From a checkpoint of a small transformer trained on Wikipedia: 8710 steps.
Each number is 50 + 10 x the weight over its row's rms, rounded and kept within 0 to 99. Layers, rows and columns count from 0. The size before them is the row's rms in percent of the matrix's.

# layer 7 MLP up, 1024x384, rms 0.0618, rows 91-99, columns 256-383
110:73 55 51 47 51 75 65 47 55 47 46 61 54 61 42 65 50 42 53 51 65 48 50 37 65 53 37 42 53 48 62 40 52 39 40 42 48 42 51 41 53 33 51 37 48 63 50 52 45 61 38 64 64 47 49 51 64 46 46 60 29 36 63 50 48 61 34 35 73 60 34 58 59 40 42 59 42 32 64 56 73 72 51 44 46 45 46 63 47 56 42 45 51 60 64 54 36 43 31 62 32 32 38 52 39 37 40 58 44 48 68 61 60 46 39 41 47 50 53 63 64 49 56 35 55 66 75 55
094:46 51 41 57 54 54 47 40 39 53 41 63 54 49 43 49 44 30 42 57 46 55 40 46 57 39 38 51 62 42 62 55 61 49 53 35 44 49 46 36 43 50 49 43 34 46 49 57 43 41 23 49 57 35 54 61 46 44 48 42 39 64 78 60 68 34 48 56 52 46 23 65 54 57 65 40 58 48 41 51 46 29 54 38 56 40 58 57 48 65 45 41 42 67 72 58 45 55 57 68 50 51 62 45 39 59 50 53 25 54 74 47 59 40 51 53 37 64 59 60 45 54 54 69 66 53 39 61
093:44 52 41 48 37 49 68 65 41 49 49 44 58 38 65 32 45 51 49 37 58 49 43 66 48 63 51 48 50 55 25 69 73 46 51 42 48 51 56 41 49 52 44 53 46 55 58 42 53 43 43 70 57 62 52 59 44 50 61 50 49 32 65 52 41 53 44 59 37 38 56 29 49 54 60 60 54 70 59 53 51 56 50 41 50 48 46 47 43 49 42 69 43 41 59 57 50 69 47 53 58 51 46 49 53 51 58 53 67 47 57 48 41 39 40 35 45 51 37 54 58 35 60 46 57 59 30 81
104:53 62 64 36 56 51 49 58 31 35 66 53 45 47 53 47 61 50 46 44 68 48 52 49 51 38 47 38 49 44 36 63 36 32 60 46 51 56 70 40 49 68 29 53 55 60 43 49 50 58 52 40 47 38 71 45 39 58 48 50 50 37 58 49 30 57 40 52 39 51 41 48 58 57 59 57 57 62 36 34 63 71 47 43 47 38 52 49 45 61 61 57 61 75 57 36 49 55 56 49 66 49 64 40 49 62 49 58 45 67 75 41 45 44 54 37 49 55 41 66 40 30 60 54 29 51 38 71
110:46 49 55 28 58 54 51 51 72 57 51 42 51 28 67 46 59 60 45 53 56 48 54 66 39 48 51 38 50 55 44 53 55 48 67 45 41 50 64 46 43 43 60 60 45 42 35 53 45 46 54 52 54 33 55 46 38 54 49 29 56 51 26 50 54 54 53 56 51 54 52 53 63 71 51 46 52 36 56 49 53 58 52 56 73 51 44 48 48 66 46 50 60 36 39 53 34 44 64 58 37 61 46 55 41 38 60 54 70 48 46 50 54 61 53 62 36 41 38 53 61 49 52 53 66 47 43 40
107:48 48 42 61 51 62 55 50 46 52 67 54 54 55 52 56 58 44 32 60 51 42 42 34 48 45 56 49 47 38 47 44 50 57 47 56 29 42 60 51 46 62 52 48 52 65 46 32 44 42 57 55 51 53 46 37 50 49 60 58 54 52 48 49 59 56 53 66 62 60 54 54 63 47 58 52 36 41 49 50 47 53 44 53 64 47 62 59 39 41 65 50 59 40 66 49 69 47 47 50 63 46 48 54 46 53 47 53 37 55 51 44 47 39 48 70 56 50 56 55 47 36 37 33 48 50 57 68
100:53 40 50 55 51 60 49 46 44 58 51 43 49 39 75 43 50 52 48 48 69 58 48 42 47 52 43 22 46 31 85 47 42 59 47 69 47 42 35 49 61 42 40 48 46 42 45 39 59 66 41 35 50 64 57 50 41 38 47 47 45 59 64 24 55 43 45 39 67 51 52 70 54 44 44 48 60 41 54 53 48 39 65 40 45 66 66 52 44 51 49 46 28 53 45 49 39 64 59 50 40 42 38 55 57 39 60 56 62 53 60 61 58 62 40 47 55 51 56 77 53 48 51 47 55 56 49 43
111:42 52 46 44 51 54 52 42 59 55 48 49 48 40 53 51 49 47 44 45 53 61 55 71 47 73 45 35 53 35 55 56 24 47 40 29 53 55 59 45 79 53 47 50 58 50 57 43 37 60 47 44 68 65 50 62 48 63 42 55 55 51 52 47 47 57 51 53 76 35 41 50 62 47 73 72 60 64 55 59 51 35 58 58 52 48 63 45 50 42 44 43 48 47 56 37 44 59 35 78 62 61 52 46 38 62 54 58 50 34 69 54 54 58 66 49 45 73 50 54 49 77 57 61 60 51 45 44
104:39 66 64 42 42 43 60 39 70 64 51 61 57 30 55 65 46 29 56 68 50 29 52 45 35 47 64 60 72 52 40 56 51 57 58 48 53 45 47 50 56 62 53 48 44 60 43 45 45 42 54 32 57 64 57 46 59 53 58 48 48 34 41 57 57 50 46 64 50 43 49 53 57 55 63 49 43 65 55 56 55 63 59 51 40 49 71 62 67 37 49 52 65 64 56 36 48 50 54 27 37 53 60 41 53 42 59 49 69 48 54 54 41 43 46 39 66 42 56 53 51 54 45 47 37 39 49 67
# layer 7 MLP down (transposed), 1024x384, rms 0.0325, rows 91-99, columns 256-383
107:38 63 57 50 39 50 43 37 64 63 55 52 48 60 52 71 46 57 46 50 50 55 49 45 40 72 47 42 34 65 45 53 53 46 44 70 61 48 46 39 42 45 34 36 57 36 52 51 51 51 51 63 60 66 63 57 49 50 44 49 52 52 65 57 63 45 61 47 53 61 49 53 38 44 60 43 48 54 61 59 57 45 39 49 56 35 89 48 60 59 58 62 52 53 46 64 54 62 41 45 57 74 45 68 57 63 41 50 36 53 47 47 59 46 41 42 66 62 62 49 49 29 55 46 36 34 49 54
093:42 53 40 58 52 51 48 55 34 72 56 71 31 46 51 62 54 51 39 47 69 61 38 56 69 49 42 76 55 43 44 41 50 46 46 55 43 39 46 57 45 48 49 49 72 51 53 62 47 62 34 62 54 49 44 39 50 61 53 34 49 63 47 45 66 53 51 63 47 42 51 68 49 64 44 32 56 33 39 49 49 46 34 38 35 38 49 32 63 60 39 54 45 36 51 48 43 59 47 80 33 38 44 66 49 61 60 39 50 41 62 54 45 47 42 47 51 56 64 47 55 72 60 40 55 45 38 37
096:44 70 43 53 70 60 49 38 46 54 45 51 39 46 57 59 48 71 52 38 50 58 57 46 46 44 63 63 42 47 52 62 54 41 41 39 64 60 49 37 38 53 70 34 57 66 26 57 55 37 43 52 45 57 47 62 54 53 57 60 60 54 53 50 43 53 36 38 43 66 63 46 43 54 58 69 41 32 55 25 47 42 59 42 64 57 46 42 56 35 28 48 45 40 47 46 43 54 51 48 78 39 58 61 48 56 40 41 75 59 48 35 59 55 45 50 57 59 46 67 57 64 48 43 49 81 52 76
106:59 49 34 38 45 50 21 61 47 40 58 52 49 45 55 60 42 57 49 42 41 40 47 59 63 51 56 37 49 43 44 59 59 64 50 25 57 51 47 37 50 46 68 46 49 43 54 59 47 44 45 43 41 57 26 39 38 49 59 41 47 46 63 54 30 55 39 48 34 57 52 48 34 50 35 48 48 40 56 55 59 73 50 50 35 43 59 49 59 49 46 40 57 29 55 42 43 44 51 49 43 38 38 47 45 52 57 47 59 54 41 48 33 42 38 62 48 19 53 36 62 62 41 45 53 52 64 54
102:63 55 40 60 48 47 45 36 55 53 36 63 53 60 33 43 59 49 58 42 49 52 47 56 57 55 76 43 50 54 65 70 48 61 52 54 45 45 35 38 57 54 62 54 46 36 52 41 40 39 46 36 48 38 58 45 53 63 39 59 56 40 63 58 53 51 35 63 42 43 43 47 36 55 34 46 57 51 56 33 52 52 51 56 37 59 53 38 31 49 55 58 58 52 49 60 41 61 40 53 45 44 49 53 55 50 48 52 56 46 33 36 46 53 54 48 33 53 40 37 49 51 44 60 36 42 43 52
108:61 70 55 62 58 37 74 57 44 58 51 53 53 45 52 61 59 67 47 49 69 54 55 37 49 46 44 73 55 45 39 66 36 56 44 56 50 50 54 68 52 43 39 37 42 52 54 37 40 42 53 39 57 39 58 45 42 50 50 56 68 64 51 65 36 42 44 69 51 21 48 50 55 47 23 54 52 49 32 61 35 37 67 34 27 59 44 62 61 48 42 43 40 40 52 53 51 73 54 62 49 36 42 37 61 52 42 51 54 29 47 52 47 54 51 66 41 50 39 40 46 40 47 41 60 36 66 54
100:50 66 55 52 40 47 39 48 55 35 58 61 35 51 50 59 39 38 56 43 56 50 59 41 62 39 46 19 55 60 52 49 55 53 48 53 57 43 42 34 39 45 36 51 46 36 44 44 50 63 40 36 45 56 57 39 39 66 45 65 39 50 53 39 59 58 54 72 65 53 48 57 51 42 37 43 48 51 61 52 52 54 45 60 51 36 85 28 69 56 52 56 50 52 48 51 37 40 37 44 38 44 51 60 53 46 62 60 36 47 41 44 74 60 60 46 70 54 35 40 31 55 31 58 50 51 46 47
109:42 48 57 62 41 54 55 69 49 43 36 36 25 52 58 50 48 58 51 54 50 52 68 40 74 46 38 30 55 49 64 47 51 53 36 44 43 46 52 62 40 73 50 64 50 42 56 41 69 35 70 58 55 53 51 59 61 51 65 52 57 53 54 37 47 47 41 60 69 36 55 39 39 40 61 64 38 50 41 60 52 36 54 62 51 37 49 53 36 41 44 36 38 58 56 54 45 28 48 54 44 48 55 48 50 53 58 50 35 54 61 60 52 43 47 47 67 42 58 40 50 55 62 53 39 64 52 57
101:54 60 36 35 33 45 48 56 44 64 41 43 33 64 61 40 47 25 52 43 60 64 59 29 49 44 54 52 35 51 51 49 51 45 58 48 31 58 47 61 53 34 35 37 47 45 70 50 58 65 56 72 63 46 73 52 30 38 45 43 59 55 63 29 45 42 43 52 45 46 71 37 54 61 57 62 45 34 62 44 47 60 41 46 51 43 36 46 46 75 47 54 65 40 51 54 44 45 34 58 60 40 59 41 51 40 53 74 58 50 48 67 65 39 37 33 44 30 49 43 34 63 51 61 50 53 61 44
# layer 7 MLP gate, 1024x384, rms 0.0613, rows 92-99, columns 256-383
096:37 39 64 67 71 50 46 53 50 42 45 62 48 37 47 34 50 58 46 43 44 56 51 54 32 51 63 57 49 49 46 57 43 50 36 62 64 36 59 45 42 59 71 27 61 40 54 53 56 55 48 27 65 34 51 43 57 61 49 44 59 48 50 41 52 54 50 44 44 51 56 48 50 47 28 37 42 45 80 63 57 42 55 43 46 51 57 57 67 39 51 51 53 52 45 55 42 56 31 52 54 32 42 73 69 38 49 33 56 38 40 72 49 31 50 55 66 52 52 66 58 59 51 36 59 53 51 36
094:38 48 41 50 50 45 43 47 55 39 48 53 70 55 54 31 48 62 40 49 49 51 58 56 43 57 55 53 43 51 39 51 66 56 57 49 48 52 24 50 53 33 60 64 57 49 64 51 41 51 55 52 45 51 58 59 32 62 49 61 38 45 63 48 59 52 44 50 32 40 47 39 59 62 57 59 56 49 45 33 36 57 37 65 48 55 50 61 45 44 51 55 60 32 50 59 45 55 49 55 59 49 32 52 49 49 66 62 48 63 60 40 58 21 52 37 46 45 54 45 36 28 60 55 58 64 64 57
105:57 46 52 48 59 36 55 34 63 50 40 53 37 60 50 62 37 42 38 41 51 71 45 51 26 29 50 22 54 60 39 50 53 57 55 66 48 59 67 56 65 59 35 56 57 45 61 50 55 67 57 35 57 57 49 52 67 44 52 52 45 43 41 63 52 37 54 34 43 43 54 56 50 65 29 53 43 56 44 39 52 51 55 29 34 46 62 47 57 49 53 47 57 50 38 50 39 31 45 54 54 51 48 46 41 56 53 56 63 50 38 53 44 46 46 74 50 67 58 50 72 54 46 53 44 47 62 32
108:49 64 71 65 35 58 59 34 62 72 24 45 58 66 41 58 49 41 34 41 56 63 57 53 51 50 51 50 56 54 35 43 42 50 48 52 45 54 39 54 67 63 50 45 59 52 61 52 48 59 55 50 80 50 57 43 31 41 50 54 58 29 61 46 60 35 33 36 51 38 44 43 52 39 66 58 55 47 40 59 57 40 37 50 72 60 43 58 49 51 45 44 62 59 53 57 53 46 39 41 45 42 56 52 49 42 40 45 56 52 52 56 53 37 34 52 44 44 53 45 54 43 48 55 62 48 51 48
105:24 45 64 47 67 59 51 48 38 73 42 48 46 42 23 46 36 46 41 52 46 56 48 49 53 65 65 30 44 57 45 44 47 62 59 47 59 62 61 22 50 50 57 67 48 55 68 56 58 46 48 42 50 49 39 44 62 56 46 49 68 51 48 58 57 56 46 35 71 43 38 51 45 55 43 54 63 70 61 58 35 37 52 54 47 42 53 59 50 46 54 41 49 62 49 48 63 36 60 26 28 44 29 38 55 49 47 46 60 51 62 45 64 46 56 64 63 40 50 52 49 56 46 59 53 37 40 61
104:56 45 53 58 52 38 55 60 34 54 46 66 50 60 38 57 52 42 52 50 42 49 57 36 51 55 45 51 55 59 26 59 70 39 51 47 62 45 50 58 34 50 66 67 45 51 62 68 47 42 52 57 48 34 45 50 68 51 61 49 63 66 49 60 51 51 61 42 45 55 60 59 46 49 57 60 51 53 53 65 36 54 45 49 57 41 22 58 53 61 60 54 41 49 57 40 32 34 45 22 58 34 45 44 38 62 65 52 35 35 44 38 69 49 42 51 50 48 38 31 71 38 57 52 59 56 50 38
112:63 42 37 44 36 59 53 51 39 43 47 53 53 61 48 64 53 56 64 39 50 24 64 39 32 49 54 47 64 54 50 47 43 49 45 58 67 45 55 53 45 55 51 56 67 42 61 32 46 42 62 58 60 41 47 59 45 53 63 52 65 51 55 33 44 53 36 53 54 55 45 58 46 62 52 50 47 61 44 44 39 50 49 19 63 57 40 56 45 49 43 63 35 29 47 42 37 32 37 51 36 31 45 51 59 43 67 62 51 59 61 44 63 40 40 65 60 50 51 74 49 41 30 58 41 37 62 33
107:55 41 38 57 62 48 44 40 46 37 37 60 52 53 61 62 42 75 25 70 49 47 52 46 54 44 43 48 67 62 42 41 47 55 45 63 60 75 49 59 59 71 52 47 40 40 55 41 71 46 48 43 42 44 49 48 57 49 38 53 24 51 53 53 46 60 55 62 71 52 28 53 70 54 51 67 41 49 56 62 49 37 70 56 48 69 36 45 36 48 45 58 49 51 49 38 62 27 47 44 52 54 42 51 48 45 48 43 46 53 38 73 53 43 47 53 58 55 69 43 47 65 50 47 45 48 34 57